Weights of a small transformer language model: rotary positions.
Each number is 500 + 25 x the weight over its row's rms, rounded and kept within 0 to 999. Layers, rows and columns count from 0. Numbers have three digits each. The size before them is the row's rms in percent of the matrix's.

# layer 4 MLP up, 1344x512, rms 0.132, rows 788-804, columns 128-255
092:524489532504490488524462523481462529477499487507481517530457475517506520505474549485559502537491506462522491474509505518504484475480502499511506483531475489536483532523539569532521486508494470512465495496474489435502477544514533540485540441489503479519506514529516539498481490527491495497447514511513460523470489518487467456533469515507490477522477479482495492522511522477477548487505
107:520462479490519485511525495499513466481490544497485461465495462469486475506464508545490511489525552535490512454490486464547527516467528500480498449504492485554500491504502478446544496479473525537518523464517498494474520495474528529478506433514515487476449499504493498537500486512478502506520492511496494467511517483477486512503483477439543516523493487488515511502531504534467497489472
103:497502510486495530482509466480484493505479493468478507506485524537521537563520543541519517525480520471509474515545513495483479520459498495486496477502508503480540497487504455479482514548490487511487504530501478492495488518500469519523536490511552476520477505484470489481516500479523513468492451469524528506445497498464489494533494505484515508482474506508484514511512482553498524466494
109:437512483501504529548476504498500507517527500512483489504475466503490485466478519495477522493520550507504475495499508477476515511503492518494515502525510512487471478511471476491516495543489495494487479532484490506499463490492518489496518491514470484466494506528501469481473507451515440542474492532519501559553496551500462464465491483520490557514526487536516476548493489513528486480513
108:508472471451468531481518521529487521503511516505477454509503514433512508472514494496537543478490484487494487496497529522480470478526466539512475492450547488480483492519515495530513435511487523495488505541506477473521526518525534486487490478472487503544504525546478537498433499496471508509490473527493503515476537530470464515498492463458516496506476461511524488515545534467511539502490
086:477520484474471536490466483504510490483526480539505512482464479494422520478504472461498537534552461537465536482541502518543516496520532529489467517530464502515521476515506530512471546455499459488462506492468482469520471502500528502472486527527535492492518497507523508495505491484518512499475471496500539515524547516474481575481516540442545505457489493474466519523516518493474515487466
104:508485505551508522484486493522478519520464483464534509513516509516524468503498507484465453487514501452500528497478525449498505491491520492519499520512443472485510490530488486494484510513522501455435519506526532472513496507521497457501485477499561505500496486503501487442544478543512533495502533535492489498496504515477525542519483516516492459514481435486538530486492498483481532506466
082:436515484532485506468511475529532492486485476492472517462487538509514511501473498504503533523520516505514513524454518531511494485472471544527513508476462482534501469498526479489545490485495483460481520489532486514453502498514529517506489459504538524511520498504525445471482476523526505508515494505524516471495477456468533526481555493452515493516488501520477505544524510487495499549528
082:515512514500503452496474491519507520518517476537510528500470490470518528510514513534503507497485456493493492477532512564492504450548502518503519505479519464496490495464524554474499506528503495455480489489491564475525502527499477496463514538528465514521466500550471481504546503458524480494516453551459522500525533479438507493477529502496509494537501474456467507471479491539462495463517
097:529492531516519478469529484465511536474489546479523502447508466509499527495515514478512484446481465515529481512500498512506490494507495495481474472521525485531529505499494478543483553557562481474518483497507473479481542535494514497437501478510536517431485514492545499490466537482470498499474470516492506504498504475529507529482504504496492507478500523519478537572504497545492491518491
100:550460505470500507476467503468565491498491511538525519482528448512476497445464465466535531511474507463495527528514461498489499537487487517520481523505455488497481547517501548487502487452535519492491473492513503495489521528494516541474480523498523489515469481484532519498491508495517471513502481528544491510501504535521501505479516471537490455496498457545515485529492526501492462485472
088:520507506524486463511510512490513506466519500525481503528555489486470490454539515497537493477531514500450525450504518540503517525501553510466506453493525502565528504535515510496499513501485495521543496469460483479541530516497506523479497518519518492442567514464522511478510500527453552489507555509520521493521486482516528506504500501487521557501570477510483493463476525536485537544500
095:497496478553490517516518516450482500498496453521544502538505481483517508521518466511485506529531494473495458501502509486498502519491486507498475493490496494518462468516510473484466490504472480529529521470522506501534519513516509479516467522523524499415489479481461508508490504494502517524524482484516458486492563528485494498486506490531521539506463494506528497540500473452468506491528
101:521495487523485548482504459500459507539537500491507492481508471538515497472490497473513534493490514443500503468508549469474459514532495468463529511504511514494497533539535460519515515519500518467525604502495523529470524526479522479498513471487522470496478456441521512505487498477504488461538467451504504503517514449538510472512475485487531443533502513470445491457528460514505492487503
100:463552473554495502486496458483512504497487572484546539497504491526462517499491476539491491521513519477463508514482508515493487497498468497490504480535480488449529501512506496485493507535530523502497530499476494513508485478502517526500494501525510471455536507514511486477471521516544498467528518488482498450477495518493492480514545523505489442498528495521493471491462505462545440457485
095:496511506509495498474534483519521476512512458506519502472560510497427480513479502515513541493484482540484489552502494503485494511517474519519542473508505540499499536490508474524515515482511536507508502464529529464518489514504461526474469498514489509499499493487488497469491482489491492475528535479465540502495530502527512513490490491513504443523498514505496479513525449492517505479498
103:516503439485507504529464506506505481508483492548532501506496539489560494533542481468502500541517459449480471496536453485489476454508521466520510509498483475521515486478537502503530480515545495501449480533501550512531474517516485500549537538484485497493480504549482525510485484514488485507484517535549491499515487499463480532472479475504522536500501519510495500520545538506495522478474
# layer 4 MLP down (transposed), 1344x512, rms 0.115, rows 788-804, columns 128-255
104:455491504498477542522491494543491508534497505473536513504487492517507474475504494501562476451532474453503499514529468506478498444526514478481482500474516500461481513531445514469496491506476547493488462510518474495495531529491587546482488514490487543527528533556494507487534522486519488476444489481538530499499497475485495519530487491487499501482474515468495497495549473466506513471504
102:478530529520518514458471473511502504522521482501508518495513472469525460497498466496533500480519524474497466459523512553470479547462476497510461525506523499491486469510527504488535550483474515535502512516455452506466459509505491499503465518499522466489529480458548484541512489477519511507504490540511517497552555506523491510507525472520533491522510555478487448514488536487534523512506
100:485516479480462481510506516532509529503510520473485477540491514496475504508495527503429466488441452489492514472499535531485532475504489475480491526501531525526498518530529467476521535504487526508493450494490495512510484463479479512473494523503524478478507503513507470504522474479492514470508529503515504524475522488503485522533500468505484500547506483522535475530505514480480463451519
108:516530523483496506469482501502522532521527519549449485466505489518457473491518533518495524492473507516525565495458487509497547534491498531488500504495484515521506515541542527506443526511534507499500499470528415450488526497541550519538471512476510491512494505466491492470513483488509530467502497498518500499494487464445503482471512517492500500503528440467461534512530514518518495507474
102:483475463500532534507470450468467485493479499491519487533503478489527531455503532510537504476502493497441475501444512526544536496487497492494529467447525471575503479511492514492492517494513479524524477524501505512491494533501473516476512501516487515513499504505510490481486481518444507507510501457488525473528526502420507471513542495538517477476480494539520490514490497504518518480507
090:489486478502543469501524504518496551486461478499515541459487498514506475510485508535492491451536526477491516491442469496511499497532485496514499471447544506497488500507513478498519509483526482521420496505504516463459522480443524476509522489481466487508546462498460491523493481529513508463474516478525533532511469481512510515534516498531453544531524507495534514481457532479497555470520
106:464488474467523513542531458467528508526503497468501509495504495476538507502530501490539503498504463504477490530478505516514520456497448538502502512504549506456456569483539497518527517512500517457493509514534488481531520478479445502465538505492498449456522480469519438513531504509530504517485503481534514464505517525515462558506525494515538506524516492538507458488443554528506536507556
081:493491469492419518471512477519460487504473501515440502534506491519490445511505529504504511451495471527504506423515484546489505503467506526518490465502492455523487500483479470546471456463537461498470502500500497509454532520503517485464536543509498512512514508514500515475506469525530540500504518461527515526518474499515514475499453506478524509512473492505519497507494526491500514552511
086:534513496485538445490535508495495500494501526496518498474557507492503492510501495515521514463504488508488491506477539503519538468463529514467533537483516468460480511478497524491537505466520495492522518533474521517512488526479507490510482502486485462556463481534538479500484469445525514451510481512495514461496517485478509511484485473483488464465503505477511470487538548493518479477502
095:498496515514493519500511479487468505457497534498490477458475502484489527496471485454485473489487502511496486511506503515484506563453514502509431484487472495512503475499511512503512501482506507504514499548467509477521594480508515522468490481499486467525519536453513485506455502565488485504488472521468494588510539521538477490499493542499489584533505535495488461491494508527510529497482
096:477487500538499505497443500488506521485451482525517520477521505480509480496491512507483464479468492514514534509503495469492515556476477535482513526499508511528497507484483527502524470516508523534509517513537501471494515499524506484524462544519551522511526485523539512478501513515497518499501498532532508465497495495491444500503497494513465541501517504513532502476453534482500503503494
099:502495496533513505475519535530494482507490468457492472518459522526465497528500525494498506432538494497496500446491477492521480509519494482509523485490496463527548492509519488481507525483487446530474490510466566472504516522492495477475537520519530553486517463494459473501499531479506499510519543522494469481491517510501460472551499506473484485500489480500487522533526494491502499511511
097:500512493474508519436466514535522509512530467525553519501492504505445477485491488523521499485490502477514496507469501453498484486499511488536482517495523509514460483494480480520500494496518502542540508495519520516535478472470523528526540464473566479529450509501502510521500482454526498511511498505494497507530480517466471514543494508521441514488469516486501517490519447521535478538523
099:511488512494540489525502516506468495496494471455481465524518540517471543455488515478472509488526459476527528471504494469487501490566498498464478502489545490475536476493500492504497496507550524510487514469511480475549527491472505530489500508456538534512524511560509540528503565502489503520461491484522498515516502494523519515517483455475527502509483479540490457511489464474499491496475
103:518534489473506531545504445505520488498480475525502503454446522486490550494466483478499494489522482485504498528510501528521514460452507495507544489500473486549508489493471487458484481495533498498490480524502509512528515503518493523492517473477500456496493549529482489519481503483480516488506496522486534523512502488498555534491517483511483506492490508485493517499495477489521543459516
090:518475517499475528493571512513507458496526485488480541498492492517502421550473502490513490510494479483489512547477532534503471493467540506502496493490487531502501509483484503506488530476502491487521512512499539538518471470540507490500517488527514541530495523537532496487499451465513515497484462514490536492547526505502536426505493479492464507502505579498530488521472492522466475507474
102:480535477499527483481512459475518474471536527495484488473516515481454536505502481518474496506511494536479517514499526467549503530503493495464504471503503504502502494529509465536554516487494468470477495477492509560502515491499490493497513475518505518520497504506536477500491489515480506483519494555465526448488540510552510512472525507488518477486496462476515493516488511513458552474536
# layer 4 MLP gate, 1344x512, rms 0.128, rows 789-805, columns 128-255
105:489501546501499571476520514500540492504494520488479536496521471508503494514459481522482477510524477462507474475512534479539503520501457530524472540450497482529512515518472562500491483497492526486471462563480486516464500454476534526484525451488495526478491461517506502481463479507522524499499478510535489464477507518522503455525475455495521456497504508466501516527496509467558495518540
103:477493506505504535476510498558533441495513496503498509503513460489508481442502495490522484471472473462523494490512505467490518498472505464507530483516511514508460500494535520505494484516499506508547501524506458499493460506516465512505500502552500516492503495476539481535504519539505507539484520488472499511504530467515449504494512491490543531510464504527528533448514527481473514530538
108:509486493500482492498527524509449497504494494498491540488545556468456538510497523485490498490475532556529536505539525544505565496527513534482491470465478505510476534500506509494516500565505489527561485505512537537525499541525517490533482560482485504456502453510487529538461537486493532460474505489485504489472517471505468502515525498513465497493520469460488449498507512491526518474479
108:486503497487486505518481527481486508507488523493507499484547553487518496495465513532511533509504524473511517455513485509538498481497519473517522465478516529494507494493545459490504475478509477458507511556473480508509533480518498517466529510494513494571513501541506490475474477530469560511549506497535490525533537528471488489515527480496537495529513547477521490531508460524501461492508
086:503529451471484529520467500511491474489513486507530487472491490486433479499559500480464475524523513550453549501513537557516475489517484544516468485544484467511522464494460501518475528506484472505443507488508496475491502451501475493481507539493489514485512515503488518529527492518525516499484497482516508516537490465475537537479498510461514498471528523470481475521485535521487505465465
106:492487517474475547525483494536508474521539504479509557485483546506462526492506502512490562574497491493486466497470494526502512493459481502492498499511477501500482496527480492505446542500484459472496491470503494541485514477484501506499503563501484535447504511515452501502486527495480511541483486492526533558552500464492466487540483478466520525499550548503505490539528523499472503515519
082:491503486533517461501561460563505475499502468503463531489517520501504477500495494490441520516482513488478485502508539495557494493494511518500522467474487490528509487504535486519524477495477501491496515494485474498470516515460524499550488479480491515462482515506519503449533493504552512524502485493489453478479492477475547510488523487432499440475491541504478468519511500485494502559526
089:467515505484515508486553463482473504520516526488509462489516494497493494482442475501492534496497510497504497479473519483554504508501466489475490490496503499533483492521538452501487515486497444524539502512520495500501459521510506520521497460493488466475522517450469513513513485490479527498509474489565527514481491520524488539525462502528517462457494512513510426501508489501517479554484
092:536483544492505504480500512452476496469510520528497490472525492470513504474479524500541486516472484485473510489464508479518484513469465502457521506487505535496543509483575506500513531526503513505488509494539481525512504516505507468493497499523493505503459503470502518475500481530482499521505511508502473487490490494494573493500460483469490463489468526533523548530501494508479529508557
101:525467532474517548490485506472523525452471533541516476509439477504482540485520519514517549520503473464525500522532491477480458457500524499502477497487501497497513469474530529539519490471498505468513496513508494506493492450524537467500504532461526502476520503485482521504500477508505501517497488446487503526527517440514527533471498462479517485499530484522520499527532514468480498513501
096:502473477468515486482509531487521504476521491523479502484490527488453510506553481491538513490472504493492515489544542509529513555523523496507556473491519494509517491506508484494505518527535484518514477489499526486500511506485438532512550475485474515516517487498484472493520514545500489511517516491474558513515513474532516485469529496455465509496516477508489468514477522515510490545490
094:503497473493516454496531504493445504475484483501537551468502484485508500468532494452470544503506470468512526520493482485540530459504484532535504509546541512503492513504532516490519535500502478480448524498452573520522451500510557528489455506494470485497488532485444521481496518460468504482491508501463482509510516492509482469540480523455474490468480507501521481512518518476489518481503
093:509521491473506496526506516505519519493468495488492467549538520500477526452497479515487490467485482518465463506510516470493521499484557472511443513519519491505466498537498491498480508483507527464502500524477484520488498452501505467528472460451528458491577495476478470476517530535475465455485542503493513505502531494487496492550525483506536494517493495540495472507490479495540514486489
098:517483504521540495509508497516516523537505521498480510520503468487507460534543520517490521483480473506515477467527523469507510526469497478501510557481481444542476514534484480465430529487514479491523492530491481500574502460482527465483466536536501525493497509520510490495535495487486554455478498510466475452506526493461475466530544483489493513515492495480517519469475481487485506493482
096:513463499490495504456472502536506523475542517530522503520506548535541455509498516544534520482552488552536497474460492521475508521511516512465523485531466500494498489501473528502452501539486497509570510507531443484527474484465488524508573502517477470498498479475565528482432523527465536494502509466492521548513499507527492477505514502520513507487521491498488519489501488519534509494476
098:507493544515565473532457512494487511496466546528488517545518519490481503476548472521514499519559470478478522496501495487490497516485480471453483521501473509514523479493465455471523515491535493541479504540506521521487503475535510520481480564481496505538472503502510502524501503508506522499492460478490536508473514486494508488476497471465462490515478526508495524500498491514463512461491
103:463506542541444464526437540525493474487490433492521512517521509488491464531494476483516531494542478490476524522513484505503531529491483454483533523515526548474499500526483459534514489495502509508511466435504500505526520494495512490495468488467507483509485454501498511560557497530493502517493505493514504464482488486491514473506488517504531505470529509512489467524498530509479541497504